config.toml
n_layer = 15
doc_mask = false
dataset = "wikipedia_en"
Each number is 500 + 25 x the weight over its row's rms, rounded and kept within 0 to 999. Layers, rows and columns count from 0. Numbers have three digits each. The size before them is the row's rms in percent of the matrix's.

# layer 6 attention value, 320x320, rms 0.0288, rows 226-255, columns 80-159
092:535496499513481531468492484496497501456528525510520515486523504529509489441465528501554515521502509550485506541491522559508515512497527502465510459519475514487480516463551500512499502464518505465532519452535497543517560500530501567512514550
089:511492516557503498522511506453510495534501486521467495499508514465531538476462441498475471539515510501480521486492526458490484490497517508518522464549455507534488511475492495517481494494530498480506518493482504463511499501509513483542556462
096:459523527503514462513517513498472508458491471475511520505508494458490505473531489489472534483508478491487517453516503553464440484535500495494514494573495479510516497486526495504534506491484525528496504497505543439508491487511525482498517481
098:520485481510502503529513483487488498498479504475502494485492489539504519532451468518554513496494474520543530489499506521499519470537526505471526472482446562490475458497480494499436507501539486493530500477513534510485519495530487441490479554
113:503499510508461533499526489536458471422522515531524447514485464504507520526528478476506509521486485490486472491491530534461481506509544508475505482539477527549491472496511485498506469474520505482513458555517487469492493472488542488543501499
085:506511490458517527478511524507528484469501541530523500522487524524518510513517508513494496508488488529470530568514447520405495541492519509515518508525478504516488513496509467489573445491491495499516561533497526490517497485455516471486469525
092:476487548528523516514498490496516489487489536537483516500469573475519492541497458484485497508496479449489549480484479521502497507505505534491532472505460510563491507461488504496507506529476536502497537467502492485507529485475485475519518507
091:478546452495520541500514493500565531532445493507491485487529475552507491484497511508504483490485501475453545555493473495542468528483497506489499475505482496432457486484504540525522469451508521529460538494526496525526499463531464535517508497
094:484457522501473485476519480487539472512487544491438529493490460484488519463499480518529502516527446501474479533471546438538485499482502524513471505488538496557462523464515486540475482471555486514522510486497464514503480515523473524502479499
107:498481498497498501500440552485485527523490508468475546512505520472513501493522530479457485459522497452520496531487464484518486500518478519518507518478472499494529522503509522479488506534477552514500505480481490488478526487513505512481487470
101:499529496504497465509448527486512486526492508524531495503529503471495510516478532522442496495497522497477503551491509488548483490479512500485499517451535520470562515474505501509518480523517522516478496448484489505547501520483505528512493510
096:481462507489489474500548474469466452468509444455494540502517451495477505468548498506509492475531509489491492528517490512516475473529496499505481555511526523491516504477467482531516511487477479489522505476512545473513487482501506523459475488
087:478499469495513505490503460510502513488505489523462470517529480515469483523503517511520481504511469525479553537492489504544509530489479512445431490508512509458484506484516472451489483553477516518510517505509526497509475488532443486487490503
094:492508508486515538536496484516507527496479491512500523530527466502542521501508510478520528514486497493520454485518486533468501475521504484538501459604537497483502466480473488525512464484542446508447504545530527541571538523521477467499500480
094:509513488510494525476500549493474595503497504454473482485523529500529495485483515513517539484476513521474455474529501505497492477502481494543523513503532499453530492506498508494556498505526497516541488487500559520524484479560486492487505503
106:494511493471516467520515518500495483448513511513507515526495492493458517468574500504433492491534502475470552488477499517524454513480521482499516531471450491518564494463505496453526478525511501510483492497499520445467497464491509498505501519
112:498476464501517513470511463457471491519500513458527513515473540525507519521516494504542507512498491564544498487492496497442532536496457478471503474500546525497476484545510475504453495504498490475499498497519514527476462551530512469443509517
086:533482469501517502506459502512500524508474519554506480499518519534454511557504540479500500512479470509522526508445497537508482536484506519487491504495509500568506475491500506491477480466482501507492462541509490533486508484497465506481502509
111:531494518537484519505507487548511469492514520525510452480470480528468499503448531509510520526498479513483515479504524507471546513504518482462472484519489519525504488491513504497458486505519469472534452501517479570505516487465502474546490519
120:454481505466497514502473485482520546529468508463492533505507478473515488488554482518481456441499476504528516534485459498547475480529487496515488513527467485453510525477503507471523546532477523526516523485494537484474512476515480479471474465
098:494475450531525507464526459481526441521530522492511474454496489545486509529447464484524519511501479487513539537471506514514548495509485501491489491508539501456530507495491514531469470473511459497507515495515462567515511479557448491535510507
087:488474559436525490522544501537486472513470530507491524510458428442499533494494468487487529526493510476510470460509494488476525496487489486506538511512471521529462483541513440553510521448494508519449488499506493509496527484491508546514480523
102:489509462469485472455539487456495477527486466448471546494499540511486461487496492507542477468519521529510545495476465462477551509479495503458530535486502500463518491543508506506507535514485497507515497457534508481505478514549466501443488536
094:496501483520525507519503515497507501535530525474488489521521545508519547542514514500471493494485520472464497535515507498530463493498513506457483460507539513428504515478456473476512458531516533524459537484500509520509478505455511508494529540
102:537441486525547512545486545505520495507532508518463493529529499500502495489532526482481541512531453500454495511472500504541476482516521508500500477470488525493509522455504499477506463499515485498529530489508498511527552471496512479496491509
096:495494463479556457516489499513479517469522528524500514510487508492467484495514529511494509496471513488465447508483508501541481500537525530472484498481481514461505488465509510442458494496477491491494493536505522527499496473556488478471497521
099:484497486492495498514522506461498517483516535480503513502440515499532514476514478536518482458474476498515483464501493504479449459526502513531489549485439496497527489502484454462471476511487522480507525494478541458491498514491530472497478480
108:467472471472477483522535479469484463518505490527478502498528473515502525491460460481556504519507520510509559528485492472511518535524473519505510452552548475502452486573465504544500560468493471493475521511512503506481459504535452492492497484
090:459480512501503474510486528480520486523500488472486532517471489470476473466515494523505478496489534512510492493491484503486516511506520510533459532508471513547509557469497534506511509542502514507497528490487449463463553497456506548516496512
091:529480549544478480514517520519508478499489520533488474496471513484515538519484466463492511482516456498507502466465509502477493491486519498525557475496480501565449522535510522486479540485492510499452491452501474456508519524406499560568533533
# layer 6 attention output (transposed), 320x320, rms 0.0268, rows 226-255, columns 80-159
091:469541519503548465507522512495491495522495464513527515514491517468498513509511446517537491485487495468462544481486529440449494480491447500499496498503508490497516511484477543512493504511501478503469528490482509474503489456496479485514470485
085:491503492480506478475475484515476530499475519455486517488504472500476495532497462523539512496487502496510486503471530523491487516488478501525479521483561528487531492516494570512542538490456478502449485493536482516490555462479504503484403506
090:480465481472520544486484505481534509516507490510502460518457524541515489559472506490532467502490525497502477568511492446529522490484526521484532502439501515488482488492485504456462502523519502531515493529512479509509455524520498512506496560
094:494521507504502468507534515504489500478474491538506511493507510429464489470512503519501490509491494512473503500475528501457494552459468501480478525534528473509505535461476541528525498497516466494467467494485492462495497463465473537512489464
118:474499512485537508506502520506499489519492470523504506466502487517507508513479456533531505487493497488463530521524527448500518472510491489497503513480513524459538511498507570503498545502489477523509524475523495521490477499510505495533478531
076:503522502495489468509488495470491505530504514501479533489512509547479531505484512518505508478491488506503456434498516470550505466500509524502505466456484560480493485502485501460504517514482493523507474528512459536501471519544501518482559512
090:481515476498489498477452517476499503504522514467524516527532472529487520507492511528490490490479473509504424449531523511464495497480527515513475513520525521430520455521504506481500528484475501523484473535542470517516508492492500510484494465
087:534519523529521490478498466471451512493520510511544489508502531461491466479494470499485487486501519528525500480523501517446500494504477536491511487527459505498540506511462466473503502549473517483501524531470501461475511494493498464454482486
089:547492480489482504506524525507481508503517478496533496495479505520512501482489470521519506488506549493520470479506469552493479504530502471518542467508479520466500501542511498448469530473471514484482522487526519479499509494514523461493472490
106:482479498508488501508494486493534502502522501487484511532493532498488481509486571499488469520492513523520470471510507512516524521480520501510506500480495475515437464492485431469486479494527503500498469524502512507544502517493499504479532498
101:519480512488508522513507458522471505493516511449484507565498514482530517483503524429472481490508533512541522506522472502480526510532521506513506471531446420496435481509498463471477517509491488495520522510480505484452508498498498484453494448
091:493512460499529522501505537503524518535506515501479438527464542516494455537475548527531497521482510483481486529466489498529492506470527500510542506467507505543441491529495477472478467498582544531486480521506490489511490506524510480517504570
085:547529481495523512503525525489510481479507515499516487510495515505508479479481536494481509511504530494538489508510492507439504489499485481492539505477490472550483466484499455479467484476564521506535511516425485492508474493472512514483535513
092:488495507489507477480539517477494510500507494500550478491472504550507512521508459514515486485515525493497544522510511484505486466516505529461517477453467505502525550522512542507498516492413495498530532483470490478453455517534505510489502541
090:506487490511489473497475435482483475486482500524469539525498476482493512518505505494467510491509485485500507515495485524485485522492482511497470511530478477502474537494475526526496475509457497494488499547486485503424512536469505532459525430
101:489478490500500554520470507487505505519521498497482464552501534500510480560439537484516470522482517517490466523521490460524537503514532504508525527478499484516438450511490482482443515508536510506515469517525503533540481532513519509509526531
109:503532510505477471480514528517523497488497512536494496434532463484449499483497481519505551495492452478476509482452510517533503499483501487505483481515505546519541505495509525539543496502495478485482470483519463501500530447494484533554530507
083:511521527520471460485562514492509496467517468477515531471476487502528522432474453506529511483515523476467503486521516492488503466508456482528470518510497503506504517508492505511483520499483488480529539486497510500497515496519511473514514475
106:510519513479515467517527511498467483486487496507531521479523484492513540468533427504517518474519474490473526486498500485492488479500466478507492497519507498466560520489512558534516527487464480472489559460492507486492487495502500497508499482
117:501498467528494494490497520487519503508517500498491483541484537489479461520480567480503476534495531501501471484500490518495499527461515513503516510467499457543447473510480436468469465490554515487498446527478493490532484509497499520475527528
088:521544514495495480497512501524481544488476484514540494485515469478511479465527471492506525492508503487489522484488472530450457513491477493513497490526485484534506514491506523538523534522488514496454549458486517418485485473468498517457472470
090:484510482518492537495492504486514505517501486549509477471508484563535493523504479516520515469508492520491511528510514467513486482533523516513491469527518512496558512505513575478479508511496472490517522474536503506502467515542493472536470530
102:493495487508512522518494495512520526497516525518498463479502504472488474518499581502457535508487500521519466494485497537498470513501494504495483496497509484540459470467508464489494466502573532526529488544501489493503512477494510515485543508
084:516509497490521479511474464484512486458480539495513511492512497458486492524493497482470505500503501515534516462527511511441520492495536525511503520529457452501496522469511500480538518483494514495485511527461487506504511503517482491477491418
093:477527498469466459504516465506487475473477496461549518559469509489488523501490485517507449495508493475508517484539518490474530485476513467517500525538472474492503516540472519488448552516483525477459500493455500482475515513487498522501489450
089:510531528535492512512534476493515497470476481459530492486480532480499503478470452510532477488514481470516534494502493493504490481474493494493508495510513469523528498536433533560521512495463474476491474454483497501500496522485522476561479499
095:490474522521491517478508476502531467495482504492486479485560513504483491549480531497491515519493497507472475497495516478513535535492532495467511520522522533463475511498491549503524503499520496534505433529549450509475526470548495512490517465
104:543546491510505517476502511523531512511485497488536478457480498486475482520525498538490503518501506501512483485493505545497461482498499492487482487466506551501557513496532479508569468503505511519493485499469492468518509449499489483476485553
086:515466466505517521513496507506520494507515500479493476506477536537526494542516539472468503528521512518504463489532494530561490481494525496492535466486525472494482460516530416462486500485515518502522464505486543552564471552515523456483521551
084:469521480475490548520471493498523520516515488499516520486488500489536487506509518515491498529503518515516483500518528464515466514520529496505462524521501489432552459484533495452510524512498506529524526506508497538537505484530492440481455485
# layer 6 attention query, 320x320, rms 0.0497, rows 256-312, columns 80-159
099:497517483495488509532508521472480507495489476505435495537492529527504449488466479474493493520510504501522470517494488531511530522471494485547552509487520523475494490486493546541486457470501490455460490516531505501494531523525513490485513501
121:492495486492553508507520526505506534520523525504478505511479503548504495517464513486484467487459521494518461504503527523509465543514474497511493492476526474496496484504456486496458528470460501506503492520532499503492538541528499495471512497
087:499543470498493512536542509475488501490482471498476489518470516495487458514478477473474522511479526495491459553502515514518511487471477476509520492473496487515476488483476524578502490477496501462461472500540517479500499495515522460492503500
118:490466482517541512506511544518514527517516542493506489519502505517514491536476503506494470449445525555488470517521513506497451521523488516494481516483497497507511475508459452483480516495464506500513511532489501493500533536529474510461483501
103:541543503509451507533526502497479491484504455509482493516479500487480478483510480478489547561510504493517492534480527527502526497488507469543519510493492490459515500481515544497514486524520506454472469502495485506512471475517548481511523475
096:503499486529536522504495525507482541511520557496483495518527523519474484528460508487526474467466503501494474530496523496502489532500482495510473508480507481524495487507467489501483524470461486488503513541495500518529535534521509511467500480
096:516530507484459458482502484498492480475457492530513515474513488506497498483517482521497547517511503464492531508471488513500521474485508475499533527503480504485511508483526523509534470527515511512491498489482516514513475457500508510505529507
093:525555513484472488517485490488464498477458462515464482502479493490481471498473464473495554558515495521513468511477505541533523489470521473503541493510502527495488520507517539518519456511496487481462461516532492499476473465483527501522512506
093:510444524510498501478446420499495465478487505512502532499487504474475539470522477484528500507532493496522549469487476499502525491518496475485518486520476509500534516516530515510505501498516478494490512507530516492507489516486513493491507513
106:537520458511477481516506491490490481468475511526521517473470543505526433469504479500458524548527489484490501511495469512498531502499523496530526492486487478504488478493532505539522477521545540492471501487494521535495452489493506511535508496
093:493547525480470481474489473486501470494458505513490513497477486486511511472537493501502539505540526496460531521469479499519530491483483512489535506496473478464494506517545490518511494507545500503484535462483481502478486485482488504534493519
119:526499490481473467484540480512495481477481491528533482525493491493504533516501488493504505531544516480523550473497495503501542513493485458490522508522485510516495494454521523518503493470496479479475452500490469500512514476465509488517503507
111:510485522503483512461508476487479471454491521486508532527523520478479544508501483494533512526493475530514534486494539485531491531530479485480500486522498511508530463488491490518446463482523494491506472506515523479477486502497505494512453477
103:514500526501504472516495441497462478482485530501508469496479509499472493504473469486491510532509516514521503485499512525435546511484509489462538485511439508462511482510521498540497518523507515447464486502497521476523499495503530501504502475
110:524450513529537539465458503483523494526499503451507495521500519519490546537443512506510468456487495538513492485512519468506470500546475499475481487477513479519548441519466496463447528487516512507500512523476500497479545512498485487510459496
084:473533487507457487503486473505517517496495476537531469498475492498489482516530504499461500526526527508490523520475482524486512495468509502473547498498442493439476504494541476508493502552500499464503511477486495509509454459449506505521519500
086:492496505442512496508501511528512533504517506468498477522498475515499515504450515489538507486464514499515443509519533503518485534495515456524453524516496521505504497485481499544494539471450456502489476500508465514486522510505500497485475482
107:509507484550513510502504528497514533519511490546487492505509501538486538549471499528523461469487469524507523458520550483504467504542495457498465520515515516536549522489458495472490527466492494489536489531505482533495541503495479502499514490
103:479497502510523502472470499500497505532538529490482508491525523497518548523477519529525465455454473537483503497507522473495436492529515513499457504497546506522535497506438502489480512471526461487535479517506516502465526508509486499484497499
086:523513510526492508487482457497521484500485522520450577473486553481494499459523471497462507547491473506510525488483478526453513471531519500489526450503508500489572487529513520493490439520547521510484542510489504520527481489473519483493535505
103:492548506504438500462473501491531512476481532510486513456483518482478460490496492523519505559495482524516490495491503498474499452471538526478517536525492498522474542487520539493496492492497490517533519528523503506529467495509517509472575509
092:447508479526505521543496523521489526528506529490486484507513513476484477501502499507505501508458502484460479525473486519450512518504511521470485474497486534510464494494511479499516493516487542514481512518470489506495522517526478510503525493
096:521474501494527517495479491487493488504528521486519458545507484520515495538466524467458503480483546514513498506479513509471499515502454506457483528483486500505534446465499431506469516524449535491484489488485490475484549479510498480513439478
092:509527528519517480511485488513508489505472566482504502480498491469509500505533544559518471500492489527543480492499531497491489512466508478470524474502500488512471497504468502518501529492521511488478448515510495502517490530516499529475548501
094:493472472487497501533514559493480499510553460521502516519479480507471478500500481483508515485508528467479509522513500496516498503495466502553462536502477467483501505477518473491535500489459486479508452498519478526504485485509533530525477464
099:495471481480517519456511515486530515534512497455469496506502504511492505545475511539507474498487529534508483512541497492489468466487472546458481489488503515519506511521481457450480506492476494489495510505503495474484542521497477510481496527
114:507547503509504532433509507513478492461491515485481473464515511468475521502500489535517498551469475532489491517511537498504506487506530476475495516533533544521491514462481557506472467465538473502521523490525503504499483508494494483507515544
091:536539508546476517475487469492511490496508516448481494499511513486510542490527511471483502503489484521491507475473527487531496523498516528468505499470507526514510460517517464510467489516512505501514521505469527490489469453504481490491532499
105:536520512538533539453507492465506525529527507470470518540523493515504491513499498535474486457454510470503512532480549491511489509480509535466478470482490516517503464509491477475464520506508483486514488505456499496493532511513478529499519504
085:493508519539484471529467499479513498491464494546513545503493510474507483456525483521483494521529486506517545502487492497521492496457519497522504481480477456506504534528482527520529509508547480487463495477519544513502452520504497532490553497
091:488480481483527496536563530486479522497486477519464497524480495530523516518493497505498503469493539483485463533503481508496476517524476513517495470485505467485458495488487470446490505485486509494494469503489484515492537491507486481537477518
098:524545504525497519402518480465489504484499547506488507499515543480489506505513491553521449539487471520489512503551528451509483505495519501483524502477513524526499504461468528462492457477549484469541526476515500520500478506513501507490518540
094:450483510484502493499523507496511491484492482557529456464468486557500514495469536497511500538497472520511505494473490498496555492470529472536506523531480497460480503502514506479532534483464504483507494483527490520516471455502558486497490480
105:495503477521504532439524535466477531494532537461496455475524526496495514521501533513504492538435465513511437482541530473474479475522508509519474503506508529510496502473475507485497486494485510494526523512518477514513479506522503505448489508
108:498515421472519499481554504473487543490502497459484460536510527544453502503477496528529479492499500515469492518493536473484454520522494531486513522512501550507492472510465488437447543486511486460518467479450498526482518513513508510503496498
091:566497510523491498416485507448463514472516514466462527495536524450477509449483486523504466518464480513510479491523531497473475500515525511466502489487510512516499503458498541455499471469552506518496516494510490526534509529498518495471513502
106:508516519497467481509484461501472488501460451509527486486508499500470504483509467476530523510551509509521538516477476522465528504519498494467539475530528536514503518527559514546496503483548525524488551490470492463550487515503476479530542530
095:497510504525492510524462488517504496513478493529506522500502490535507508499475513449498502535502508513524493456519499502466516494494477472494481497516506444512534510521476470483539479476493526500530508521509532491497508476492500487477480476
102:475507509490499489544505506534517475497484484546535463479472473515518472482496506498487522524535480490491541526497486504488531507507486431534514532520494499466498490495511517591507522519470472508487504442529518485499482496460504505512509511
107:478496472491507530483540524503462523463518504465474440476531542476439518525498494536509513517478474541460473545515516477477473506530520498477496521514490560504506486487494521517454510473513472524508515506501487530482490498522478483483468495
090:501514488504500520494519517465460512493514500450489518477527517459476503459510464538522515507503519504492479544498534505482459507530523524488507501494507560496495517495519550509482522477545467530468511520514478529504478538522486512499505521
122:506496512479493459535480496521492444516457480542529523466459470520548490506534493454529547509509505486519521488504473509496532499493492471507520486537520470492491544511521509550514451471498482509502520511518502487488496519492500475513501505
116:489499465532500564456534503475467528449505505482520478485546515478432509497486505534501478516479480503512496503497536502476491487516509502479468511501503497539513480477488545470500511483551479499501493501510496524554472460492524505499489512
108:471501494480493510482498536491477513502542498485470516463528556434465509435531478519531528492491484531464495520494526493488465506494496519488496544485502531529492514509521537552466505495522479541517492505499495488465476561522455512480499506
093:463458482481515493534520486518474478497523489473565487488500475515452521486489493508488510533533476490502542536453521501484498506527508498488484508568497513528528506528544473566472538519503500532494524496463507457484529460481504485491489526
100:519496502491476484459488478485506490509512504485423491529499512513534485524488501514468476495454503490485481523495500532512477514479488544496489541482490495480480482536463461450471509543468535479484489508482481501455498474517508505492489496
104:496503482509513480535491453494522475508502477530527532557469439550517478499486519474475511472523509459528506524473496507525494524492488534510475485520466452504511486508490455487476525513501541467506465532466518493451544486491504494525504476
104:557467454549481539436517499471473518478504493510475507504517517497488496501453491504480488510437492506520493481513539508478498520484501533468484511476513463538515503524461518420516522481534499466472489518512500551541473502495525474501494480
101:543497492505493461482479475498505493520496512500496505535473499555547468506468514477470504530497518466532509494482466500502513509468449514516517506494490465502496493533484449463489479511477546474518465504477502495462530473529516512484496476
113:525506500521484554452497518486503515466498504498432510515520540480510495512486517545487485486452526504504460496529526471503487533476490523498463484456520456489484504476430511434502484492528498498490499544494489559533487511483489520484502476
111:467515493457500521505504524524480507472493505496514462455501516472483521501504456518525526514508493535476515516486479499471516506505526474496499511506496548500478526481546554559513512509508463526483549447508504466520489513467504478514515528
100:452506509497522503493520501490483494502508521494540455498512499523469527538528470496531514526522454548502502540478497499488494490528524474470518525533484537494535477510513484557462520492484498502502522499497520475463478452513495497509500509
109:470489474483514518494489509500496523498491504505478510465515491465473497525483514558518508456482471541468475516533518471526467496488520523521479507467516536498491526468487529501502520525504451513479497488510486523507484498467451522532499530
114:459493483517508549474524496496473527478529519455507462480524513497428523511505473531509484520505466528500484522486505501458502482541515480474500537516502536502542497489534525525475515500503503511516522483518505482529478484507505471508487526
102:498503517458541491516478500491509480501513501454474505505531500487509491542517534520473507476514533487520443502516503521523462466502481499507471504508501502466542494485493432467488483479532523522515465498505473530474513491472462493514442495
093:511519504564518504502452467456515521508484508520457511535500483491497500474497518503492486467530496482525503512514511507521470519495483530502501504479517469492540496498450475482498523515497497464508471531487469501455490500497499529482475480
091:553492505458490502466545530478509490500511505477444451493489544515505475506510513488512504540481505521482450499511514467471491488509529481458529504526476484522493497533495492471438434454495544509495482527515482537485515532536502479481469509
# layer 6 attention key, 320x320, rms 0.0505, rows 256-311, columns 80-159
118:519459543503495503462496484521506453492508512502488484467527468473479537483519502527504502487523505476493554521523529468484477468514517475469472506528476528474558519480525505458535492546519493522518480448527505541547474475467490448529508503
118:484512503492514466514521507492485543490492470482519469535451521535540462515506482479504474522460480538533471528453465547522538554502502525505497516492504513517491511482463524529498516501485482457503491533490508462499490502518539539472511465
093:478476534512520461509518502516483464495499490504478489467521455471466526482530519533524483494510501510511562500498511464478482468530524435485495522525494540510531489479542530457551468487516486505535488489496490523521457481460468486483477507
126:478497501501534454520523518486490517521485480494513512533451516519523472533485478471499493492461493535515454485476482534514527531463471570526531495484509480548463489525470504510481508494481521479451483542475484465469502532541501507463516486
102:498440536541480499461510498508500468484492485512492500466519469460475508477508516531495503512500496483488530508496542483481489495498528464487491534538481531505528508492530511474515491489533500513521510491492495511531479487469498508519501505
107:507536486479494462531508538472499508494458456493497495540437545523560460451508470472485479501510512497503454502453495567515538537482504524530527486497511504514465514507477454491508506499470538488486487500476491449498561500516522502488536494
097:535515497493459472486517478518525472502472524502490504465554450485484515531546485501502512543516491487501544510516518499479482463490517451470498525505534519532544487457544531476496467524514531525488501484511461518504504489465489467498502549
092:514517521519487514507485492502465466496477487512481537469525454468483518479511518510493512503494474487503526503500510456481487470503518496453485541509507517499527524499530519477553534509534483542522528503533496502510462479456490480524509492
103:492518530494491522507497509489533471461517501511487522493565484474478519512480499525483478524512506508489549551510525467494481495522481477498458507518475502443521503517529533505501537503493473486519491472513499519483514459513452529506467515
095:487507508489501493502518547515483509490493468501467544458529462472476535440497473503524488503479519487488508497482491484523439484507547504503502543483513507513515534507514517481522489489513501536521543510533481500548471514483468507472513509
093:496479498536489509497484491538486488470520479491521522487552450447457522483515513549494482498499479534504525507500551453468440492495479502490485550525484515505523510481494501497478518493547516504525474520515518538536503526469490515513485506
116:495465488481479486479528470507481463505465505526536481508474474478461516541495505503487498538512499514516532478501509481488516507543489450489493504533486528495539512458491513467498470506491511484514513487509470475458490500458531438560492513
121:505487503463486505482512446509472479487513515493511500524497477478478533533514492494532517535523488517520525499493521472498506517512495457485461499529470481487560511462511545528513515463470517490505492484523497474486533485480541491514496497
102:487493492484491476508525503529521486462496469526520481513495469488453506528536493464503567508468509504512556519524515497492549527494482465461470516498527549529498486478517512512497517461502514480473472485487469477518520500470504492523516526
097:474493499509524490499497485527508514496514515501551474530530486533514509548495466472520542463516481539498522464549475505521525545496492506508501464502484517482534468504492537537504489518484477479499507540484483483490513464519515533530511487
094:473496502538493474537483491549503496482477511505509491480497484448494547534546500511502528476506488481517532503536522530507471506541490475493479514500496490481558519493514508552531500492530501517491469472488508532556467487442505466535520546
101:502533522463504501502529478468496493474484457499452520543487493503478474461517478462490490536507574501540500511454515520507543474516528482501490503492467495469448498464498482478507477494468500450531487478485493471468506494533522492490463491
098:471519497523461492480475486475531521507476496540507492524515502501517476550529462462446543471500536512494531511510448533511554490516501486517489467507511498504502484513489482524508490538487524481467510466463542470465545502527502463505508488
098:495477458524527491511509502501488527514545496506546475533512517525496507533554478465492547476458470485485487473543449510538510514480471502476471474492503477529524460522486496563494493512502494482505499537445504497498513493506514535543498505
093:494507472525482477490496529523508513511537503508504481492492506492520538490520534507499498486516459482502516494549498488471480476466478493507513545509498474483539541522502507522505550508519499521489498474495522529530470483487475551507553516
090:532536474524478475500471520478505495495478491511485485447484451465518460496489513497496511483515499462497496512517486517497451477489484489509480524475532504500508509564532479478514527479570527536476480506527485559504516505492489484487534512
108:455491506564484508510497537501529544531494481460483503468516526539569458487487519512499464508480473529488488530460494501518490525487501509517529511458516507534490525528465502470499526476495507494498499523502515537491512520497464518456507489
092:487502483449537516490518467481475511496487469533514477540478497525460517509512476480509531537509518534510467484473513540525558536481490474504503495523481477483491465450491506510479489491435470441531487522491500458489514500511573505519479501
096:488528476530538475525488502479532517486490493507536505511510521488496479513552462465452515460492520500506515514533461512460490505470493559490530501476510498483527507522469474503491538541535512507459500497437509541545540460485483505526522511
099:505497477490520522473488486439471465475495521500447538536517499510454538517459460486500458554508501499536480494482502488517516473520505472505512492507499519467502473495475506512507488504463479498520569518519520498510528535508532486466478489
090:517487490503514472498481490509519510516531504450492461536503477545520518508530478471529491454487523498514475490509482508480482544463498527472514520480541465491492457498487531516467494515515508478509452547505490520471521457513495516516517483
106:490494489488462487537469515521488505498478497482557497456496506508522500483556511454500533483468494491529524513515498482515491492541521454513471480501489510517524570518542515511531525484519490520492506456521522465492523479497504536492545508
103:508504503476482522499507470500520473482477491495538477466472540504508490484480517525510518533475471498518535531483502504506507480523521491487512508511484536499479517524508527523541511487483467526503546482539488506489496480484502511463519513
089:528496497491525503505528499524549487471523488508549443523479509512493494497519490492508485510507528507463555505507502524485525500503515542461470513544481480459478481483496516526498493515497483502515511517448491493466517453529464540521536509
099:556525482554478488525482528501491461521493527530490539502535497455462533481470496530483464515544524482470526499498543480452468507502481523468479492523488503462508497491484459503492518502512524536485508480470512538513511515470492487552504529
082:474487483500555490484513508505501513489542512475518477528524474509509488536536490472513499481494522491505467477486518543477558554495480529479502483514497466496463474487487463495504473508497504492495465541456516455503460481529516529516495462
108:518504488462473483499488521527534473491521463515546486496508502502503508482538510481512534483490527473472540499530505535507466492511495467460509520547481510514491545536515490520527483470544500520494480501527525492491530479490471501470517556
084:486447472493546466510480511464471521500501481519487516488481490475509520491532479448480539480530496498519477481476494511501495493499503487514526493482500449512503512517508475519520481504512521524466472510530524475494520519495518483503479500
113:468462502516475466516509512520511553536504475476538493492462508519549503518521505488504531482474468496525500484512452522540488452489520491510496494510494492524493523548499542478510536489491497514495510495517496517521525462523501496470506482
109:483497489460496448535520526509516511508520479540525454538479547501496481501574478455490534468506512495481535475506452502518463530480493531465536505489464495542484505510526492547509498512500522466506465506472498445448524487507497518501531547
089:503521523508483500505481484516513477505478509495507476485483546512490507479458504534490500512497481491477523519519524493481483473530523523489486500517477556468548521546497485514486535500518494523509522462491506555516530488493495518500520530
110:513534499461500491494513519541522477484482486554505467461502497494505464502505502502490501508513503514496550505455504470461544506485534472470512537510474520484510504510529469520547548505499468502511525472490495474519475480484492509503514531
100:484486486522514512470527459474459503506458529501465534540471460508483521539480461487499538529496506553536483496518503527498511476524495472525522485497501493514490488513470492519485497486471496497485484487497504505529487537518558447466494465
109:485502451508502465508478511457451501522504483510499523454481486454510485490550495445491507493520515491517479500466484516513506520477502477523523479480487471518478523474529510492524464523516542525491494501530518439470490511502507476525498506
105:496512486491476480520539535505521514524505478521520445471486515530519474503499490478507539523504464517478557490467442477526484483495525477472536489515512545532494490504523520539532542496525493484481541483509499470474514501505480496486523551
112:501511530490494533510499501550523492491488497491531500485503489502482501467471527536501480499507475484479543516502533460485512482507534508484479515522479530464527507515506492517532549505499474498508521477508489527542516477458461530501517489
098:494513448454494496474523483482489479468496515511456546468512492468502512541493507482537502535507500529509498519498520485502508493487521463513506532504516458515511526491511507508510494475480449500511490483546489483463465532503518459482467497
112:480466501517473508503490467512484496518462505496528493469480469504494512514474525520512519488509471483524531491510503503499493469552519471521483476519506534503552527516513530492535525477509499527518540513521476520560512440469527490502507487
105:508538508490492527501505543544536494475498481501515486486547535522487485492485514537501497518502473501491535509523509465492483507493526494485504532513504536474498520515480507520527534480503435467504534504496497510519502501488469528457505500
097:502519456468527497503541501506449512494477483529506503486469512504470479523516488475504509551499513512518512497460461508528507481557540475508546502527482494527503471471507507539541539515464499463509533463528496480534484474474522492489517529
104:493539500534517506500499514491524526495537512501499479545540516520518502500526492534497469456492485519476475509509472545491513509492458575506483498497517473496506496504487441498474474535494511475522493481459496514471492464505496521498494481
103:501494497500517498520478489479489502507513485483485513555508498486483489498561509460470487485519520521491484492490490539488507557475476547477500491519469449510505479467520486506481473515490535484506463495464542467461500504509524508536514498
109:499466511569470505495480472494476477481483545489536512502522476483473555532467503548496529473529488505540503498563536536479497494504462513506458495521530502514552511504465507506479510487527499514493484554472486568529495475515495515508488445
116:487507491517500479506492508432480510514500519482473514542483506516520488475503487480498502466509522506488485490501465537504495507500440547525518482468490465511500471495487480508462462523485552507503506492479506489459492539530531502513493483
106:510502525552460531481456493518561498488509531476511492497533495494496534501466497546508507459528467508498507488576537500470471491486446505497456493524520481504504535496482516492477495482537517534495479545477492558494510509509479498504468483
140:490487497472500506482520495532499489480475480538485479459475483479496472506500513518514528547488490507494526517474508468499525482530576418491516501514501561498506507505517542501528530483508439487492538481549519459504509495471500465491520526
094:500504484487511481505523535491485521520472463508518488518496491546516474495498468479482484524454488508511523500457406500542483484509498512498524493471490510511484465526507478509535546516479499479506551462496514476514500471506516512488526519
123:507482513481495505511530513578527498498525485496506446482534511499484499519502512540501531509518471525464511511487549472501513496497542473449487523520472536496498534489517550504510487488506444470486478520508501512500511490453481514501515551
103:511504513482535482506514512543511519500482456508532471489504502515503468517484500522487500499487506492504524482475498481526524503534511517496475506515502539478522476518501504475529525508492472445503520487515478489577500429478521520494503500
109:520517487496508535472536521526524520488569492432485467516571529543518501519485500505508473505471503521472474494478519529499489531487444543501493505506518492500487469507499499434476465497529508494502497513481498525503492492517514531503463547
101:481499506505488501505463458524532472472510535484509520509534498449440529510525518527504508454547478521482488514530586478482504520504523510499447512515444484499536537476493520496504485497515476478494465526486500535500529498452489509523481478